Weights of a small transformer language model.
Size: 11 layers, 3 heads of 32, vocabulary 940, 1.35M parameters.
Architecture: LayerNorm before each block, learned positions.
Each number is 128 + 32 x the weight over the matrix's rms, rounded and kept within 0 to 255. Layers, rows and columns count from 0.

# layer 2 MLP down (transposed), 384x96, rms 0.306, rows 172-188, columns 0-95
[[108  97 123 126  88 130 106 163 149  76 126 130  83 144  97  65 143 112 126 129 146  72 112  77 107  68 106 137  91 174 170 134 125 132 128 120 110 130 201 106 148 139 136 116 105 172 176 146 120 145 166  82 141 165 138  85 155 150 142  82 131 124 122 101 154 189 104  72 150 123 131  97 126 167 154 114 157 163 145 118 136 124 106 103  89 131 104 122 112 141  89 154 118 108  87 115]
 [146 134 174 106 160 131 160 136  51 173 109 115 133 113 158 123 192  93 126 149 111  82 166 146  91 122 101 107 121  91 140 130 166 133 116 137  96 165 160 117  85 143 161  89 121 141 140 106  59  63 119 127 125 136 122  56 128 126 119 102 111 127 111 159 185 180 147 193 132  78 186 142 142  91 138 101 144 175 147 159 103 135 121 149 134 112  67  61 141 116 164 149 120  84 148  93]
 [144 158 108 126 117 118  71 174 159 118 197 108 153 141 155 151 167 117 130 154 149 128 155 141 146 106 131 121  94 129 152 131 167 128  80 146 120  99 152 194 180  86 132 174 168 111 147  99 122 149 127 100 149 123 116 166 126 127 153 220 170 114  99 100 145 135 164  93 115 114 123 114  86 123  72 120  87 158 103 148 111  82 169 108 120 125 147 113 130 155  74 112 154 122 135 136]
 [134 198 157 151  49 117 112 102 126  96 141 115 142 106 113  96 137 131 168  68 140 118 106 183 132 114  92 127 114 144 115 144 128  88 138 113 154  83 123 198 141  91 121 154  87 114 141 153 122  74 137  96  60 116 180 181 155 103 118 106 146 100 137 161 124 113  90  83  74 129  78 111  67 119  92 136 122 120 101 147  69  66 116  77 147 181 142  95 107 162 147 108 183 163 106 103]
 [154 111 124 129  88 119 115 128 145 163 120 160  97 156 134 112 166  95 148 136 126 123 125 100 130 161  64 135 118  62 160 119 147 128  94 116 131 188  98  73  49 109  91  49  89 133 119 128 120 110  81 127 144 143 120 134 105 109 157 117  60 188 105 125 116 167 158 136 151 132  62 180 126 134  78 148 105 135 132  44  88 180 174 117 112 174 146 143  92 146  93 106 111 101 149 126]
 [107 134 124 171 126  83  92 138 143  82  96 167 151 171 157 102 108 107 125 117 129 136 125 140  99 158 151 128  92 174 148  99 160  92 164 179  58 146 188 140 123 159 103  82 138 121 161 138 160 146 167 133 132 136 134 111 121 155 112 109  95 162  94 147 138 129 154 107 143 133 135 147 148 130 160 156 108 177  98 154 138 204 154 124  86 167 106 141 175 170 174 151 130  64 165 120]
 [180 167 132 166 130 134  87 139 154 164 115 153 148 198 148 126  98 192 162 145 126 162  84 141 138 180 125 181 143 130 134 141  72  92 170  63 160  91 126 128 147  97 179 126 106 101 140 105  96 187 187 140 182 170 120 179 165 108 125 135 151  92 131 100 167 130 127 147  53 106 175 147  72 135 127 163 130  88 115 145 116 115 166 163  75 132 118 139  63  93  99 110 100 102 134 138]
 [111 123 115 154 102  75  57 143  99 143 136  91 147 159 173 114 146  96 150 125 146  79 172 170 152  80 113 171 105  95 112  93 154 167 150  92 110 112 155 120  89 155 150 165 142 147  70 154 109 154  65 135 124 107 130 148 145 128 176 199 109 165  91  95 183 161 135 103 100 196 133 126 167 120 132 148 163 152 127  86  82 120 136 135 118 119 116 149 112 122 109 135 113 121  95 136]
 [139 128 155 121 171 130 118 148 123 128  88 143 133 121 140  98  71 123 123 110  91 164 132 161  58 132 185  85 143 180  75  70 147 194 122  98  88 141 196 149 132 163 146 147 106 105  91 153  79  84 157 101 152  84 147  92 119 129  97 166 103 128 148  65 156 176 140  76 130 119 136 150 146 141 143 139 123  84  97 113 169 115 140  91 150 157 113 166 172 177 143  97 150 111  93 140]
 [ 82 159  74  99 119 112 116 118 119  62 152 140 155 191 134 143 106 115 127 130 105 126 134 121 116 130 111  93 142 121 123 117 129 116 112 102 128 152  88 122 120  95 108 153 136 130  67 129  99  93 103 105 156 130 154 113 171  88 188 143 146 112  56  86  79 173 110  77 106  99 129 104 121 114 139 111 145 154 123 179 144  94  83 148 126 192 146  86  78 108  78  76 116 124 119  96]
 [105 161 148  75 109 173 111 156 119 137 121  98 156  35 148  77  44  79 136 165 149 125  62 116 119 128 171 118  90 128 190 114  67 130 139 100 174 125 102  65 126  83  96  83 131 106 128 142 150 158  87 116 104  75 134 146 126 122 133 163 118  98 163 136  84 196 173 125 126 189 103 174 159 119 108 181 135 133 174 139 104 160 179 167 105 153 174 105  74 137 113  89 155 167 188  93]
 [121 118  91 138 124 118 152  87 161 124 176 110 137 180 126 112 126 137 134 136 141 117  91 135 105 117 130 129 179 152 140 142 125 142  93 143 120 108 106 143 152 143 101 183 133 141 113 139 101 143  97 165 151 167 135 189 155 115  87 128 109 115 126 145 147 154 151 167 138 117 130 163  87 113 110 112 136 160 123 157 178 130 117  88 106  89  86 154 134  76  87 124 151 113 122 178]
 [119 158 128  73  76 198 161  69 144  85 115 147 178 160 158 121 117  92 122 130  89 127  84 160 162  87 127  99 126 124 169 126 122 113 142 146  64 142 209 129 145 112 125 126 131 132  67  63 143 208 151 174 104 171 132 102 152 179  88  93 147 133  87 198 126  98 123 119  71  90 132 129 167 184  67 127 120 120 122 166 112 123 145 115 162 173 159 219  81 169 121 139 184 157 140 122]
 [157 126 131 189 136 122  88 150 161 129  60 162 107  83 125 139 114 165 137 109 128 142 113 109 171 110 121 120 105  81  94 142 114 103 157  98 148 101 124 164 130 142 108 182  80 164 127 123  72 108 167 149 146 136 157 111 146  98 138 135  73 126 119 124 171 128 122  90 125 144 153 130  64 132 157 129  99  92 109  98 151 127  73 134 122 155 135 172  91 141  80 124 142 144 173 149]
 [137  80  96  69 123 198 138 129  99 146 119 151 157 158 149  84  88 132 133  96  83 129 125 193 142 125 131  21 171 205 178 145 129  48  96 106  94 197 214 156 163 181 128 110  91  90 118 127  83 137 162 109 164 123  79  88 144 174 129  62  54 140 107 113 100 135 123 164 104 137 132 153 138 150  99 125 131 126 101 136 110 168 128 155 168 134 121 122 111 179  99  60 133 161 118 111]
 [114  98 164 137 151 151 145 144 161 134 159 116 150 122 118  97 108 186  78 164 112 109 174 142  96 120 189 181 140 190 179 186 107 118 136 152 185 139  96 150 124 137 154 107 161 102  47  75 141 112 109 164 133 122 163  99 163 116 110 100 114  84  94 129 127  82  94 132  78 215 113 116 147 103 143 124 159 143 101 122 136 130  93  88 106 146 113 123  95  96 122  90 196 149 124 131]
 [100 131  90 124 152 130 118 129 116 139 111 141 156 117 115  80 122 137 163 141 163 155 183 108 144 164 135  67 101 138 145 154 103 180 190  81 129 194 152 143 137 184 148 149  89 162 119 113  98 141 107  88 158 137 121 118 136 127 168  90 116 119 130  99 109 122 106 158 149 198 219 103 115 133 136 119 132 121  75  44 154 182 164 136 113 168 168 149  99 113 111 131 104 128 137 123]]
# layer 2 MLP up, 384x96, rms 0.316, rows 173-188, columns 0-95
[[147 105 143 165 130 139  94  53 154 139 112 130 103 160 203 127 110 101 163 136 166 129 131 203 122 144 104 147 114  88 114 120 186  46  69 160 108 105  95 153  90 153 102 141 147 143 155 119 167 123 171 113 107  86 122  60 130 132  93  89  56 153 166 141 174 126  86 134  90 211  92 112 146  97  96 131 152 196 135 166  73  98 107 139  94 151 164 158 158 147 157  93 151 160  56 110]
 [ 56  77 141 188 118 111 113 174  92 137 131 139 116 124 147 122 127  90  66 141 163 120 126 133 100 124 107 129 177 135 125 138 136 203 161 122  83 120 114  99  89 159  84 142  85 219 100 149 127  93 105 124 142 136  90 109 103 189 121 110 140 169 139 152 154 153 116 202 107 116 152 136  82 102 149 135 127 139 113 191 164 138  96 137 149 112 157 109 129  81  58 132 158 137 157 142]
 [ 95  84  71 159 129 124 159 183 128 136  97 175 183 127 177 115  90 112 120  77 184 131 172 121 115  86  93 121 125 130 119 131  54 126 134 176 131 157 153 134  95 124  33 124 144 163 141 146 212  80 119 115 134 107 102 133 122 103  60 116  95 120 119 135 137 143 140 120 120  76 155 146 117 112 181 107 188 130 119 112 138 145 144  87 121 117 130  79 132  63 156 156 174  95 155 155]
 [ 57 189 114 159 152 139 158 137 128  52 181  95 146 127 146 168 131 160 152 149  59 135 177 121 225 146 183 127  88  91 105 137 147 109 153 106 129  94 156 159 104 141 163 122  66 125 154  78 106 120 182 157  80 136 144 159  89 125  62 115  94 158 114 148  46 121 115 107  59 103 141  70 113 126 105 158 102 195 121 138 100 167 148  88 159 101 141 175 120 131 123 100  99 124 138 141]
 [125 134 130 108 158 185 139 119 155 169 128 135  98 135 109 153 143 165 146 143 138 137 159  91 149 164 111  86 107 120 186 126 147  98 109 126 154 136  56 153 140 115 145 113 123 112 113 138 159 168 107 125 106 118  79  75 158  69  95 138 133 130 169  94  76 114 153 202 141 105 110 147 119 148 140 122 111 140 146 142 140 137 161  59  93 156 143  72 122 123 105 126 158  95 102 142]
 [103 111  95 169 163 120 169 114 181 152 190 100  71 101  82 106 154 121 123 158 144 103 114 138 138 148 143 111 127 115 114 106 108 126 153 137  87  97 115 196  96  95 128 153 142 129 129 158  86 133  81 122  95 145 164 128 113 146 119 113 168  78 112 201  53 135 140 108 182 152  94 110 118  60  49  99 152 177 100 109 106 121 124 117 171  80 131 188 154 100 164 127 117 131 202 109]
 [118 148 125 160 109 130 165 140 164 125 112  99  75 110 113 107 129 125  59 155  90 139 130 138 144 104 163 120  93 117 124 112 127  93  90  81 110 100 164 112 141 153 223 158 144 149  90 106 182 129 156 132  98 198 144  96  68 121 127 137 118  78 192 114  88  66 168 165 114 140 155 107  88 140 158 158 126 147 159 135  89 100  85  98 141 115 121 149 121 107 163 133 124 143 162 110]
 [134 120  65 101  64 118 135  89  87 135 195  96  85 154  98 117 118 111 164 118 107 191 173 119  87 138 168 145  67 132 142 117 195  95 168 146 219 115  97 141 120 134  65 148 105 123 137 159 137 110 123 129 154 183 126  95 121 114 126 151 132  59 103 152 154 126  94 144 121 119 106 100 164 147 149 145  81 146 136 112 138 153  54 151 112 122 166 168  88  99 104 157 127 155 186 145]
 [114 132 137 160 170 151 182 190 122 129 109 152  90 107 109 134 125 107  86 135 110 161 135 143 127 162  80 180  34  87 103 109 135 142 128 132 168 119 155 188 122  68 146 112  99 136 164  82  97 108 184 108 113 105 105 116  77  99 113 133  94 123 135  70  67 149 143 119 124  97 143 164 157 100 148 132 140 185 165 134 147 167 146 157 123 130 149 145  90 154  98 171 138 122 129 174]
 [140 172 106 171 135 111 184  40 175 199 148 128 123 158 140 161 161  77 114 134 194 157 162 128 149 120 135  68 119 189 108  88 134  92 161 142 125 157  93 135 126 153 116 135 148 115  88 104 124 184 129 135 117 164  91 151 113 109  78 102 136 155 144 118 140 135  70 117 152 100 107 145 159 142 143  81 104 101 154 119  72  60  73 144 137 118 120  86 104 139 142 166 127 115 208 126]
 [166 120 112 156 186 142 123 149  39  81 125 130 126  72 133 100 178 164 165 112 112 164 134 110 126 116 166 108  71 130 158 113 133  65 119 106 112 122 153 110 129 139 156 124 138 133 144 132 108 148 177  74  87 122 151 157 145 122 139 139  89 126 168  99 199 121 161 158 129 156 129 166 124 154 131 109 141  92 117 114  97 112 127 140 158 101 131  75 119 158 177 161  90 130 132 154]
 [113 144 116 102 147 152 143  74 152 167 130 175 127  66 141 186 148 135  80  81  97 101 109 148 117 141  82 163 125 116 120 102 126 171 125 107 169 124 127 167 111 126 175 108 129 141 163 161  74 119  67 102  89 196 162 181 161 129 136 125 174 116 187 194  83 127 152 152 103  60 186 119 103 126 169 170 152 101 135  67 185 140 108 168  39 145 157 182 126 106 174  97 119  78 117 209]
 [ 88  98  85 157 105 126 105  73 148 169  79 157 182 108 157 129  79 138 131 136 112 110 136 140 213 129 146 170  52 155 116 151 143 141 110 127  97 100 145  90 103  85 109 138 118 175 129 130 114 163  99 127 106  88 149 149 118 142 134  74 136 108 120 125 136 115 177 153  83 122 139  71  79 151 105 116 115 193 150 167 151 120 121 147 103 185 122 112  76 126 134 217 145 123 134 182]
 [155 137 101 135 124 136 149 183 209 161 144 159  72 129 148 157 142 121 125  98 130 122 124 146 170 110 126 108  99 143 157 156 149 117 145  95 137  47 120 154 135 122 156 164 128 120  89 130 163 149  84 101 184 104 150 139 110  48  69 124  92 179 173 132 154  94  97 172 211 109  99 194  84 153 161  79 137  73  98 126  88 120 159  93 132 134 133  70 137 111 103  82 209  70 105  98]
 [162  73 123 179 165 199 152 151 123 140 178 124 145 110 161  86  97 134 121 147 163 101 141 181 103 134 167 175  97 155  98 111 153 108  98 160 172  59 127 181  89 102 137 136 140  95 102 153 118 122 101 124  95 112 128 124 128 132 161  45 132 103 154 145 187 145 175 128 156 150 151 165 109  98 162  82 126  93 159  94 138 102 132  88  75 137 156 162  77  67 184 115 179 163 129 167]
 [108  71 108 146 147 124 148 112 117 120 122 114 139 132 133 118 130 140 154  82 127 127 130 115 149  98  78 149  92 140 125 120  98 161  93 130 126 131 160 121 140  98 128 111 111 133 144 137 153 173 123 127 144 107 165 152  97 192  98  79 138  76 128 215 138  95 150  77 108 134 189  77 101 148  72 118 176  91 135 117 167 127 170 104 142 146 137 131 131 155 114 102 135 136 109 141]]